From a checkpoint of a small transformer trained on Wikipedia.
Size: 10 layers, width 192, 6 heads of 32, MLP 768 tanh GELU, vocabulary 5782, 5.56M parameters.
Architecture: rotary positions, tied embeddings.
Training: 196M tokens, 5967 steps.
Each number is 200 + 20 x the weight over its row's rms, rounded and kept within 0 to 999. Layers, rows and columns count from 0. The size before them is the row's rms in percent of the matrix's.

# down: layer 6 MLP down (transposed), 768x192, rms 0.0277, rows 134-186, columns 64-127
# up: layer 6 MLP up, 768x192, rms 0.0472, rows 135-186, columns 64-127
down134,100,187,206,206,180,188,236,201,200,221,188,194,219,171,200,198,200,214,205,220,171,180,190,216,181,193,211,221,201,186,215,200,209,219,212,182,244,174,224,223,208,188,190,193,213,149,218,209,230,192,248,179,205,166,171,205,186,217,229,193,195,213,205,211,228
up135,097,232,157,198,200,233,173,153,210,190,202,204,224,198,205,203,204,188,207,204,212,191,210,186,176,205,154,187,216,176,193,177,181,236,232,173,211,195,176,173,241,214,192,224,181,193,175,222,214,210,221,189,200,203,215,196,142,216,187,210,205,213,194,217,195
down135,093,217,195,218,197,222,197,197,183,209,190,206,219,211,233,225,187,198,238,162,187,212,191,190,211,190,223,198,210,192,216,164,209,196,144,206,195,214,170,219,184,188,218,223,186,185,199,211,187,220,211,206,180,174,190,185,176,196,185,201,198,203,149,210,183
up136,100,203,171,212,209,214,197,174,217,197,200,257,179,197,200,216,160,236,177,197,200,213,217,175,228,200,218,195,224,240,158,206,187,229,224,243,181,198,182,203,227,213,180,171,173,151,214,192,202,215,240,199,157,201,213,205,176,193,185,178,214,196,201,196,213
down136,098,181,196,187,147,212,227,202,209,184,188,207,209,210,185,235,193,189,173,191,200,149,236,234,221,179,213,169,219,206,223,204,214,185,210,140,187,195,166,184,170,167,186,225,233,232,237,221,207,195,209,199,217,202,211,201,232,239,195,219,202,214,174,207,188
up137,106,253,183,203,219,216,195,197,199,203,186,224,188,182,192,201,212,221,211,181,186,175,207,214,183,227,194,197,201,253,212,229,198,201,203,203,190,181,192,217,189,202,217,215,234,173,226,221,244,184,196,179,227,169,207,194,209,215,163,176,191,185,193,181,205
down137,108,179,200,195,204,163,177,190,216,207,231,185,201,184,211,171,206,196,192,209,203,196,193,190,182,202,222,222,209,209,226,219,171,187,247,189,195,178,191,181,186,230,201,213,202,197,156,185,178,187,236,214,181,195,219,169,223,207,190,233,232,245,221,234,167
up138,097,205,169,215,188,176,193,220,209,167,200,211,198,182,193,172,213,194,210,192,227,212,212,201,196,201,237,200,174,212,196,185,221,219,193,197,247,184,164,196,185,208,183,181,157,242,208,212,207,204,196,212,201,229,216,221,210,227,214,178,220,196,209,211,201
down138,094,208,172,210,190,221,180,212,200,207,182,213,188,208,185,222,202,214,161,179,176,219,151,194,177,192,192,203,194,233,203,205,178,176,204,226,194,223,199,217,179,195,208,183,213,208,199,182,220,198,220,156,211,195,229,206,206,210,183,180,211,179,182,242,188
up139,099,202,171,221,222,230,188,210,210,197,231,223,188,187,170,174,190,190,176,199,201,170,202,215,196,179,189,220,203,188,186,192,204,188,201,244,206,175,149,196,193,214,188,216,189,193,199,182,190,220,228,200,230,229,237,212,202,232,161,187,195,202,172,185,205
down139,097,202,203,206,192,202,201,179,244,161,228,209,196,208,219,194,200,209,188,226,204,232,195,191,170,208,175,194,208,167,203,230,204,177,224,217,210,208,202,208,189,201,231,160,168,225,215,201,190,212,193,210,155,176,197,186,209,176,198,213,181,204,189,199,207
up140,090,183,188,204,190,195,200,204,155,214,189,219,183,198,155,222,194,199,192,225,190,187,194,199,170,221,200,174,215,169,186,217,208,202,172,205,207,220,197,195,171,163,151,222,171,186,195,186,181,202,169,175,188,216,200,219,218,192,203,202,188,208,173,188,159
down140,092,184,209,188,215,201,221,215,195,201,174,182,179,237,193,226,210,188,181,186,208,200,225,222,218,211,234,228,214,218,208,188,178,212,213,214,198,177,182,210,221,172,210,210,186,194,228,198,230,197,209,233,240,190,214,166,234,205,212,177,194,204,198,194,204
up141,107,223,228,238,238,223,207,191,196,174,204,181,219,163,174,189,202,203,201,202,177,163,169,184,218,186,217,210,179,210,168,216,218,215,199,245,194,191,198,183,219,212,168,194,160,174,213,246,224,176,178,223,200,184,192,208,203,182,197,212,220,218,188,203,187
down141,100,204,211,206,173,172,216,221,235,220,188,188,212,207,193,178,178,204,195,196,222,189,245,177,211,208,173,199,215,158,209,195,193,193,201,174,207,190,194,227,212,204,189,193,237,175,176,222,187,176,186,200,203,198,191,232,247,218,209,196,193,209,226,170,187
up142,108,199,205,206,212,221,233,190,161,184,196,180,191,182,192,191,176,212,209,184,186,208,190,153,256,204,179,215,206,197,170,214,196,226,181,203,243,161,168,233,228,208,171,228,178,216,210,211,212,182,215,209,205,221,188,225,185,196,216,196,166,234,205,173,186
down142,102,203,183,213,223,190,204,240,180,213,220,189,208,178,214,166,247,196,196,204,229,197,185,204,185,212,183,215,194,197,244,219,209,205,208,207,182,199,195,184,185,196,236,228,228,188,215,207,250,167,207,178,219,204,207,244,189,185,212,173,191,251,193,207,219
up143,113,213,164,187,207,235,182,166,173,199,167,202,241,206,210,185,183,224,229,193,186,177,196,188,218,164,182,187,204,223,182,185,174,178,196,203,223,231,190,218,211,202,186,162,196,188,238,199,211,170,219,178,183,201,243,190,190,193,182,164,221,187,201,174,166
down143,111,201,183,188,151,239,252,203,204,176,184,205,205,192,177,189,192,221,197,197,246,155,240,244,188,234,206,228,211,177,178,181,182,183,176,205,194,194,173,228,189,240,224,210,221,186,197,223,187,206,197,193,216,223,193,177,209,199,170,192,206,222,214,197,181
up144,101,206,185,216,211,217,171,213,176,220,217,196,200,201,206,199,193,234,205,200,215,195,176,181,206,227,193,180,212,222,180,221,197,228,175,223,204,180,149,205,196,204,188,239,207,184,191,173,199,222,213,194,192,176,190,175,182,188,191,195,224,205,215,224,193
down144,094,209,185,173,171,218,233,162,172,184,193,211,223,209,193,187,183,203,208,151,211,171,233,217,205,209,172,201,227,165,223,191,200,212,183,199,205,191,209,191,191,228,237,173,176,225,232,213,206,214,183,188,194,184,158,232,240,193,212,199,214,185,202,206,212
up145,099,213,176,190,234,183,208,201,208,193,187,231,225,176,201,205,173,220,213,187,193,192,197,200,205,223,179,216,212,214,230,198,181,185,234,182,201,219,202,214,164,180,195,199,172,223,221,194,206,182,191,190,207,217,235,187,210,226,187,188,160,200,170,220,206
down145,102,178,201,230,209,219,200,185,185,208,233,193,183,212,219,205,179,223,210,193,189,157,180,208,196,193,187,196,185,216,205,191,179,182,185,202,206,188,219,225,204,216,180,130,222,227,205,220,223,170,185,186,212,194,232,218,217,204,176,187,197,201,185,157,194
up146,087,214,207,205,233,213,219,216,199,189,227,181,203,187,225,194,209,227,169,173,203,199,215,183,192,227,164,215,228,170,181,202,222,208,198,209,219,197,172,225,206,213,176,169,209,193,225,204,191,212,232,186,227,179,172,176,208,204,198,222,201,213,175,218,206
down146,091,165,191,175,194,204,211,183,157,231,192,209,178,205,180,208,183,210,235,218,201,195,194,201,199,150,203,163,196,234,180,210,222,180,203,235,221,176,228,192,227,197,204,217,187,209,203,151,179,172,215,183,196,196,227,187,205,233,204,242,212,202,219,206,183
up147,105,213,164,199,198,219,218,209,192,223,204,196,196,193,199,200,193,223,202,191,197,193,185,201,162,182,208,208,178,200,197,181,206,199,186,210,261,219,185,200,172,211,209,183,175,212,216,215,186,192,176,189,160,228,211,178,182,204,179,212,216,207,221,223,222
down147,105,225,223,220,242,201,200,208,227,202,227,228,204,207,205,189,222,201,242,189,195,224,215,219,181,174,233,222,182,207,206,206,179,193,203,253,188,199,214,228,198,201,211,210,188,171,204,187,205,196,204,144,171,191,204,195,189,226,203,219,175,199,244,205,204
up148,103,224,216,226,180,194,224,192,163,195,216,224,196,216,211,165,227,181,188,210,174,182,202,205,173,186,188,175,164,220,179,194,201,193,205,201,171,213,172,211,216,203,181,177,177,236,186,186,213,181,196,208,202,220,205,203,212,212,208,202,177,223,194,203,190
down148,102,203,198,175,226,171,182,196,225,188,209,185,222,205,186,212,179,222,205,220,196,162,198,214,202,202,214,215,215,183,207,203,200,210,213,228,223,200,218,194,217,194,182,211,198,200,217,209,191,188,214,191,218,193,205,167,201,206,201,222,216,161,173,204,205
up149,089,186,166,223,180,194,190,215,148,224,185,183,215,216,193,207,183,200,202,233,195,190,171,212,208,175,174,233,172,216,185,200,177,175,204,166,180,179,217,234,233,206,161,169,185,158,212,215,204,249,237,201,235,180,182,214,161,157,193,199,176,217,213,198,209
down149,086,208,209,202,200,189,201,197,228,184,216,209,216,174,206,158,211,190,225,209,220,217,212,216,186,224,177,199,196,166,211,183,171,190,200,201,202,191,196,192,197,194,205,201,215,207,191,219,185,159,219,171,203,215,176,187,200,220,207,198,192,212,156,246,203
up150,104,205,205,209,212,223,228,210,222,209,191,205,223,186,211,214,172,211,225,147,183,218,185,183,177,250,158,198,169,192,181,211,214,172,188,207,223,189,171,249,186,203,204,182,224,207,197,213,225,221,179,183,189,181,222,174,200,205,144,185,188,175,166,195,229
down150,101,198,209,208,199,170,186,197,150,157,215,192,190,187,235,216,163,216,121,201,184,189,221,198,193,198,205,194,206,185,194,201,197,208,242,185,208,199,196,205,200,235,222,162,202,198,154,206,215,211,187,208,168,211,215,202,174,201,202,179,194,176,221,224,175
up151,095,222,160,194,193,196,220,218,210,201,201,188,172,190,167,198,200,212,228,207,225,204,206,182,184,236,195,175,201,227,227,210,158,200,208,213,209,214,228,195,189,193,185,202,224,144,199,194,221,183,163,156,190,189,235,199,175,190,217,232,183,212,212,167,198
down151,093,188,216,185,198,188,204,189,192,223,174,199,211,216,231,179,185,224,196,168,207,213,202,197,181,200,184,227,190,211,210,179,232,194,233,197,240,216,192,204,195,212,194,224,163,227,222,233,196,222,208,204,218,167,205,203,203,210,179,217,201,178,204,232,219
up152,103,205,208,191,198,169,202,206,181,187,183,189,224,204,181,196,224,239,184,195,168,175,209,202,183,199,214,191,153,233,185,176,218,160,181,211,211,208,181,188,203,192,186,205,204,215,178,250,200,177,210,193,158,213,190,222,168,243,183,181,207,231,180,208,215
down152,098,188,202,225,192,185,237,214,178,195,203,176,204,215,224,205,189,209,201,245,192,196,195,234,169,202,185,209,202,182,210,158,214,167,227,230,188,210,200,208,207,189,170,211,185,212,209,200,185,221,193,207,177,224,216,200,246,154,215,156,198,162,221,191,174
up153,101,187,209,188,213,184,218,208,167,156,226,213,193,220,169,214,183,200,170,146,216,210,199,177,219,221,212,200,181,174,154,230,209,212,236,217,192,193,187,225,172,192,187,200,200,223,202,190,168,181,206,205,196,239,230,178,193,175,228,186,185,203,194,202,214
down153,097,235,218,193,216,182,200,193,231,216,227,204,206,211,206,208,224,198,203,221,192,223,183,184,189,196,233,192,224,207,221,226,191,208,185,201,197,212,201,201,192,165,207,220,200,184,227,193,203,189,228,150,184,190,202,204,176,192,149,226,170,196,220,204,237
up154,110,251,212,190,218,211,186,204,188,207,213,209,205,230,199,207,198,183,235,179,192,199,196,194,159,205,201,218,189,214,168,190,175,184,183,250,203,188,180,221,185,164,181,208,205,221,204,182,200,184,207,166,211,205,206,190,138,238,183,213,233,191,181,167,238
down154,115,163,194,161,152,212,229,219,179,233,173,198,204,185,204,214,236,222,208,176,212,158,177,186,212,194,212,196,241,193,200,184,181,201,176,199,208,177,176,199,172,230,232,196,194,203,233,220,206,192,176,212,185,190,237,173,217,190,219,169,186,189,200,194,155
up155,101,190,186,185,196,208,175,148,159,208,207,191,181,190,232,191,183,223,195,190,172,196,195,188,216,188,207,240,211,173,199,204,202,223,241,174,214,215,174,176,199,206,242,207,176,217,235,207,232,208,182,202,213,221,233,224,189,209,178,207,219,167,204,213,233
down155,104,163,202,219,218,225,223,204,192,193,201,211,249,185,218,190,195,181,174,211,220,232,221,210,200,192,189,195,226,192,192,181,209,189,197,208,240,174,209,228,199,206,181,192,226,165,204,202,165,211,197,196,193,176,157,181,210,172,235,201,166,196,188,195,217
up156,109,181,178,185,204,211,178,176,231,193,176,184,230,165,205,214,200,219,185,199,201,217,209,189,208,204,202,231,195,205,204,248,174,228,210,221,188,163,188,179,210,186,183,188,153,204,204,202,237,184,195,196,195,222,244,222,159,194,190,185,204,230,189,207,205
down156,103,181,195,184,211,214,216,197,186,224,194,195,205,183,198,212,193,212,177,202,218,224,235,217,187,226,187,203,219,155,182,206,186,215,191,221,193,194,191,225,205,200,235,200,187,202,198,225,160,220,222,171,209,215,188,201,214,230,168,199,215,167,206,212,208
up157,093,217,169,174,220,206,181,191,166,202,203,187,182,195,182,218,214,203,217,157,201,202,201,225,217,194,200,230,179,219,182,179,203,202,198,204,180,198,179,227,222,229,153,207,169,198,204,225,176,218,219,176,213,216,219,193,202,207,181,205,183,190,162,209,233
down157,093,187,183,202,202,191,243,176,228,215,223,194,175,213,188,172,194,169,173,199,213,178,162,193,184,207,216,157,210,204,213,208,197,217,217,199,208,226,227,225,187,192,209,193,186,186,168,199,176,222,210,215,198,195,192,200,228,172,179,207,210,175,192,237,208
up158,097,201,190,211,204,242,208,221,207,179,163,217,228,148,191,188,215,175,160,177,174,181,207,206,195,196,177,225,177,213,220,213,187,218,218,191,183,210,218,176,207,147,190,208,199,177,172,215,170,173,212,193,165,201,186,208,203,223,216,201,159,186,139,222,204
down158,106,217,209,212,181,196,188,200,179,197,243,205,167,231,159,172,225,237,213,251,201,148,245,164,196,155,188,205,203,222,207,186,216,217,185,206,220,188,178,190,188,251,186,224,224,183,200,208,200,182,193,188,202,205,232,203,202,170,186,175,169,225,212,200,205
up159,098,240,212,227,203,175,214,218,211,241,209,222,209,234,173,225,228,241,198,209,189,183,195,198,184,213,213,224,152,212,221,167,193,199,197,197,176,170,216,208,163,155,175,202,223,196,178,208,186,229,173,164,162,171,174,238,193,184,199,211,205,230,177,196,203
down159,099,192,196,196,248,211,187,199,198,209,221,195,213,166,183,194,181,226,190,218,177,235,180,218,206,169,193,172,196,206,195,173,206,214,167,190,212,163,169,185,185,237,205,199,193,198,188,201,198,182,206,200,197,172,192,161,180,162,172,179,209,194,204,199,153
up160,098,181,189,192,193,205,192,218,168,169,188,203,190,198,204,185,210,214,214,205,170,208,184,178,196,191,199,186,202,215,185,195,204,167,219,206,176,234,164,228,185,226,167,184,158,217,224,201,190,218,192,203,210,176,222,196,201,194,189,189,186,229,167,198,177
down160,103,244,221,188,212,211,193,194,214,212,172,206,181,219,185,214,183,174,186,205,202,173,216,188,180,215,189,177,212,208,204,209,203,230,210,229,189,198,198,151,183,145,199,223,163,197,176,193,203,151,218,229,193,227,185,194,209,241,220,216,193,210,218,223,221
up161,098,201,215,192,214,191,208,220,220,213,189,200,200,198,210,155,196,213,196,167,171,225,209,203,181,189,221,219,200,175,237,222,208,187,206,239,200,203,165,174,193,197,221,174,192,214,193,202,180,181,211,177,214,226,245,206,197,224,162,179,187,183,206,200,186
down161,101,217,194,192,171,194,170,197,188,186,217,208,197,208,227,186,192,196,197,139,201,218,214,227,219,195,184,200,223,221,212,189,181,226,210,196,232,198,203,203,204,181,204,181,187,216,152,200,187,199,184,223,212,189,205,180,177,192,207,222,204,238,187,206,207
up162,098,199,185,204,188,188,227,194,224,172,169,187,216,218,218,223,222,181,184,203,208,190,214,237,213,180,221,187,214,204,155,203,217,161,196,225,234,204,229,206,266,188,180,204,206,196,200,163,225,240,209,196,189,194,175,198,181,195,188,188,186,193,196,166,212
down162,091,231,222,194,189,217,183,205,209,231,177,197,167,197,168,194,160,187,245,218,203,201,251,201,159,187,203,217,198,193,215,135,194,217,227,197,220,199,201,211,209,211,164,201,184,167,192,217,208,222,212,222,193,233,206,199,189,200,186,182,220,172,166,193,183
up163,101,188,202,194,255,207,191,219,194,179,165,225,171,218,204,190,191,198,180,200,181,233,210,190,193,187,179,186,212,206,164,219,203,236,186,212,230,173,172,197,213,216,192,202,204,175,212,193,203,189,236,184,191,215,199,202,181,196,182,193,189,196,224,167,174
down163,091,199,208,210,190,189,189,190,181,201,203,197,201,172,203,184,169,202,184,203,204,334,173,222,192,163,207,180,204,177,217,227,192,194,223,224,186,194,198,191,186,189,206,206,171,204,194,195,222,181,214,214,207,211,184,186,200,221,204,193,189,214,192,209,213
up164,091,166,169,238,216,183,206,180,216,210,193,219,181,226,178,173,213,244,199,157,196,214,187,185,175,209,215,196,181,202,188,200,217,171,223,213,181,199,224,232,188,216,184,230,167,193,199,195,208,195,239,207,186,185,204,205,170,193,178,188,183,229,212,172,198
down164,089,190,183,222,203,221,209,226,186,180,178,208,182,205,196,228,197,241,260,210,230,244,175,226,195,204,165,220,206,176,161,188,168,188,199,197,223,181,198,225,185,251,226,201,231,197,212,226,168,205,191,203,207,210,217,197,214,209,193,222,210,218,183,175,220
up165,095,200,222,177,234,191,153,182,230,185,217,211,201,204,185,209,205,218,211,215,205,185,171,187,204,190,246,184,222,191,221,213,201,198,224,212,169,192,231,195,183,183,163,185,178,209,200,205,203,176,230,223,174,228,196,229,202,182,207,216,208,206,201,243,193
down165,086,215,217,210,211,207,215,193,166,162,185,190,212,177,258,185,236,234,217,181,178,195,209,223,201,211,204,223,201,232,186,188,236,206,155,214,186,214,181,222,171,208,196,199,183,212,163,213,203,195,172,201,192,206,190,181,186,179,175,203,210,199,199,150,218
up166,092,165,197,198,228,158,213,219,159,209,207,250,173,220,183,187,222,191,178,197,150,215,205,214,208,193,174,242,194,179,202,175,226,216,213,209,213,203,203,190,219,174,202,213,207,164,193,163,217,194,170,235,223,219,213,196,211,219,232,177,203,220,207,200,175
down166,095,196,179,180,222,224,228,219,214,176,196,188,201,214,205,175,230,198,184,224,187,192,217,214,220,235,190,184,210,213,214,181,220,198,201,223,206,211,177,208,202,206,210,190,221,185,188,195,212,177,193,173,190,206,196,170,178,196,176,222,210,178,208,182,205
up167,104,225,172,170,208,221,208,213,212,204,174,186,185,208,188,175,170,193,220,186,190,218,182,183,179,189,137,217,180,196,227,196,162,188,209,196,213,185,150,193,172,206,183,201,229,194,241,208,218,197,240,186,205,191,193,209,202,218,161,183,209,177,215,187,199
down167,092,186,212,187,172,213,208,214,174,206,192,199,255,188,167,182,182,163,202,188,193,228,206,166,198,191,215,199,174,213,197,242,205,212,187,207,195,232,215,192,213,206,198,176,196,216,202,173,192,197,174,193,165,198,212,201,217,210,246,217,189,215,216,201,200
up168,107,210,193,217,219,177,200,211,199,226,159,205,223,166,195,197,209,219,157,224,152,190,183,185,236,210,217,215,169,178,199,193,212,182,199,217,205,202,153,168,219,198,213,171,188,219,215,204,217,166,172,224,217,222,203,200,213,238,183,225,220,186,149,250,192
down168,104,205,162,202,181,166,202,175,229,210,157,222,213,149,238,198,231,195,189,233,211,195,180,202,185,176,165,177,215,220,185,212,219,181,173,201,213,208,210,225,209,199,211,201,218,201,205,191,249,198,205,197,221,194,190,217,210,199,165,190,195,200,226,196,225
up169,099,203,215,224,195,193,189,173,221,217,179,223,232,183,224,209,154,182,201,185,186,181,142,187,226,177,186,198,185,205,211,168,225,201,192,216,184,181,183,207,181,217,191,183,162,180,211,194,213,216,184,197,180,188,210,219,218,222,175,182,184,191,218,186,208
down169,090,184,205,146,191,235,199,229,191,187,202,201,228,187,198,154,239,203,179,169,187,196,196,192,174,212,210,203,196,204,184,193,192,157,240,168,199,152,207,217,233,203,218,205,163,198,200,241,220,241,219,208,194,196,178,191,191,198,193,217,223,206,206,188,189
up170,090,209,192,197,183,209,172,202,189,149,211,228,218,209,206,240,191,224,227,188,160,215,212,185,186,208,227,173,170,226,183,214,206,200,203,214,207,158,189,217,239,226,210,193,185,185,198,199,195,213,200,191,215,218,190,249,171,211,176,214,175,196,213,166,222
down170,091,201,192,199,218,193,203,209,225,247,156,232,194,189,207,206,196,180,212,195,192,210,215,220,213,197,210,200,196,205,225,233,213,208,188,179,199,235,217,216,216,189,196,202,209,196,177,203,186,186,196,210,205,192,215,169,245,228,203,180,212,206,166,203,160
up171,092,215,228,216,236,210,207,192,159,170,190,175,229,199,216,187,173,231,193,203,192,174,192,233,178,207,215,205,219,201,208,226,189,192,163,202,196,213,231,192,221,184,178,197,222,221,177,194,210,224,197,207,190,180,201,211,190,186,235,180,203,181,202,171,200
down171,100,187,193,179,166,205,210,229,215,207,193,201,200,203,186,220,202,204,202,188,211,205,180,169,185,186,151,189,170,186,234,212,214,208,205,171,246,191,187,226,246,220,247,198,201,184,205,183,182,178,243,227,184,229,201,172,187,215,200,218,175,229,204,174,186
up172,106,202,195,221,175,227,195,188,201,197,216,228,195,175,210,237,175,228,220,167,223,196,215,204,193,227,178,198,221,210,198,182,186,233,204,209,239,228,197,201,214,173,190,213,198,194,225,197,203,211,207,192,187,231,184,175,177,203,163,181,203,207,189,206,215
down172,099,204,182,192,174,202,200,196,178,209,220,202,195,184,203,155,189,212,173,169,185,197,206,176,212,208,179,165,197,194,181,206,213,224,170,168,178,195,205,183,197,209,243,187,188,214,190,206,214,210,187,221,230,204,185,207,204,215,185,191,191,207,220,194,180
up173,100,214,209,198,181,213,190,227,206,217,219,198,165,224,201,205,213,181,162,250,190,169,199,216,217,217,191,183,220,194,235,198,190,234,228,210,217,196,219,205,230,199,152,180,197,210,221,219,203,206,179,202,207,191,204,195,184,183,189,171,209,210,226,198,183
down173,101,187,201,207,205,220,199,169,193,201,229,154,225,207,221,209,187,237,219,185,195,197,183,209,172,205,232,198,170,223,193,196,213,184,213,185,169,187,202,208,244,199,237,166,206,194,178,187,190,172,207,201,154,197,161,216,206,241,220,176,192,198,212,173,208
up174,102,192,227,197,220,245,187,175,195,191,216,171,228,192,211,178,202,217,164,161,175,210,183,219,206,171,239,206,224,219,196,182,197,183,178,203,193,170,197,243,221,195,171,199,178,225,239,206,192,229,172,188,185,192,206,216,205,211,241,213,204,179,180,211,213
down174,109,202,177,191,191,198,232,188,205,198,190,209,226,214,225,180,194,159,187,175,188,220,185,212,185,218,160,189,180,218,230,209,181,221,183,190,196,186,183,181,183,223,218,184,164,188,188,230,212,223,226,214,215,211,204,192,206,210,221,220,177,218,174,212,189
up175,097,224,203,225,199,204,217,220,210,180,226,221,189,171,186,205,221,241,154,224,205,170,181,209,212,194,178,172,211,188,211,188,209,191,185,185,171,197,159,181,181,185,185,202,192,179,173,207,182,189,188,188,185,214,172,206,224,240,206,197,191,148,183,208,185
down175,102,210,186,225,225,201,214,195,217,218,258,156,213,179,203,200,209,201,193,202,179,177,197,168,192,231,198,201,182,203,208,195,160,199,199,173,160,221,219,211,196,223,198,231,235,218,190,218,171,179,159,218,184,198,225,209,174,161,228,202,201,219,180,210,206
up176,103,199,176,213,178,216,217,213,151,214,199,182,181,182,209,208,159,211,191,202,172,196,204,207,197,178,165,185,183,219,190,192,228,208,195,197,211,195,189,203,207,203,192,190,201,216,188,191,209,201,238,181,200,208,223,209,168,191,176,178,203,167,213,202,186
down176,100,204,187,173,172,169,179,168,212,204,202,161,177,204,195,206,213,208,180,179,234,129,225,222,187,208,222,188,191,213,190,178,208,182,209,205,195,193,171,201,202,188,207,200,228,215,206,194,224,196,191,194,192,213,228,201,222,189,200,180,207,188,240,190,234
up177,095,176,209,204,230,201,170,187,160,172,196,204,222,199,191,231,183,209,193,203,196,189,199,164,170,222,190,215,195,195,197,188,205,210,236,192,218,177,202,224,234,192,207,175,200,183,223,196,243,199,176,191,197,183,192,236,227,230,209,171,194,195,225,202,230
down177,089,175,199,227,167,203,215,196,202,207,184,178,187,233,205,201,194,187,247,166,197,227,203,204,206,177,187,207,172,210,193,232,197,158,206,187,217,204,208,190,189,191,206,220,197,238,188,183,209,184,213,178,242,183,201,180,200,184,229,218,207,207,207,217,195
up178,111,238,202,180,193,221,185,199,193,187,232,198,190,211,158,188,219,206,195,182,199,193,183,193,196,223,195,223,213,205,188,221,188,230,230,242,209,218,162,191,219,201,219,171,170,215,228,230,233,178,222,203,167,217,212,209,182,224,188,206,233,215,168,198,202
down178,108,190,207,230,239,200,163,218,200,172,192,198,195,233,195,216,184,213,203,211,185,163,188,222,160,197,206,212,207,181,169,205,183,195,185,205,234,228,198,194,236,192,197,217,191,197,212,221,179,161,225,184,181,209,212,187,192,183,183,206,210,201,196,216,182
up179,102,187,180,183,179,186,172,210,220,178,175,222,176,182,226,216,195,222,201,204,190,190,191,217,202,199,168,179,170,233,156,186,174,228,202,207,223,194,215,186,185,201,197,199,204,174,233,222,193,183,192,194,219,212,183,212,204,199,184,214,208,193,148,192,241
down179,102,147,188,173,175,179,178,198,182,210,203,191,226,240,213,241,200,209,192,205,210,208,235,213,165,196,270,206,201,185,203,205,196,226,198,202,181,160,244,183,186,193,212,189,204,172,160,192,164,176,205,204,206,188,191,179,231,185,171,179,189,215,174,214,207
up180,090,184,220,208,177,220,191,227,177,187,223,213,216,203,164,225,175,199,166,219,191,197,189,210,166,175,255,179,210,213,174,204,204,187,184,174,220,194,231,213,228,209,201,192,175,205,197,183,216,217,216,205,172,201,221,199,226,212,210,192,216,191,207,203,214
down180,086,226,194,180,207,188,209,195,187,208,207,224,199,198,204,177,194,178,183,196,191,218,221,250,172,214,194,224,229,203,209,182,198,233,214,246,205,176,197,162,185,220,186,205,181,205,203,218,211,214,209,184,187,226,200,214,190,225,204,255,204,190,181,205,175
up181,096,208,220,202,228,175,169,157,202,183,165,219,211,204,220,247,227,219,180,202,167,197,215,208,200,185,177,212,213,229,216,215,216,198,184,265,179,188,195,215,200,172,211,205,210,167,199,190,232,181,202,206,186,190,207,229,187,202,203,203,228,223,234,181,207
down181,102,227,198,210,162,215,221,195,209,188,254,185,224,214,183,192,202,193,196,211,202,215,227,160,207,206,208,195,196,221,211,201,186,203,207,169,205,209,220,176,212,192,199,207,237,212,194,179,207,213,203,201,156,203,195,189,210,276,215,210,217,190,203,216,191
up182,089,193,194,189,216,207,193,208,179,158,190,173,214,199,224,181,199,206,177,173,220,207,177,171,185,139,205,191,188,194,230,179,198,228,205,186,203,215,217,165,193,214,214,167,178,218,187,156,198,205,212,208,234,214,196,251,190,189,199,203,214,191,207,245,237
down182,088,225,195,205,183,217,186,239,231,175,176,234,198,192,193,210,214,239,178,206,196,226,187,232,230,251,195,182,207,179,180,198,210,209,216,206,187,198,181,178,236,157,204,199,197,175,227,239,193,200,200,227,194,200,197,203,164,210,184,182,150,216,231,158,176
up183,092,210,239,199,236,166,217,214,188,211,225,204,239,209,226,200,212,242,214,172,199,220,181,151,225,210,194,194,209,208,190,208,183,215,204,219,255,170,172,237,176,206,161,201,166,218,221,204,220,185,213,195,197,197,175,244,156,206,218,214,182,164,172,163,216
down183,087,183,213,187,188,239,235,204,235,220,188,187,198,201,162,187,191,204,188,191,173,229,183,202,184,231,239,168,170,230,233,191,182,192,169,169,191,230,151,201,225,230,217,183,192,204,205,201,220,189,191,217,193,210,246,183,212,233,188,190,163,208,188,214,224
up184,106,202,208,167,183,206,167,187,172,197,172,190,217,210,201,230,196,231,181,229,179,194,182,187,174,187,216,223,165,201,208,246,190,213,223,194,217,203,217,180,203,193,195,186,221,182,198,208,206,209,178,214,211,229,197,167,201,188,196,186,217,166,238,241,198
down184,103,190,234,180,197,198,237,222,209,230,184,186,213,169,195,178,210,213,207,169,183,171,173,176,195,179,197,223,186,160,187,220,152,176,213,222,230,204,225,212,198,182,200,171,221,194,205,209,206,195,192,237,154,204,218,205,206,204,226,219,200,196,205,185,186
up185,106,249,216,216,227,205,197,169,197,201,208,231,194,167,183,192,209,221,185,201,213,176,202,206,217,249,184,190,212,192,222,241,182,201,195,220,192,157,164,177,185,209,210,191,185,227,202,160,180,188,210,195,200,194,244,200,206,222,164,173,196,187,188,219,223
down185,111,192,192,206,180,181,193,209,168,211,209,215,202,200,155,196,189,208,193,217,204,222,216,195,222,207,228,221,227,191,200,205,192,218,208,190,247,212,217,183,246,222,230,185,206,172,226,226,175,177,186,204,183,180,166,187,214,197,220,187,171,209,174,157,214
up186,107,179,201,192,193,190,219,182,215,198,206,234,234,212,184,166,208,218,187,218,155,196,194,156,222,217,202,201,195,219,177,201,200,210,232,204,204,220,188,204,165,187,188,200,200,230,203,161,197,174,202,204,195,215,203,215,220,222,197,194,197,217,184,231,226
down186,110,204,206,196,205,210,191,166,189,185,215,202,210,171,217,225,216,212,179,204,171,186,193,224,201,200,193,189,197,234,213,169,178,179,223,185,181,164,170,200,190,201,181,209,212,211,239,212,231,205,171,192,204,193,195,227,176,197,203,200,229,196,241,218,219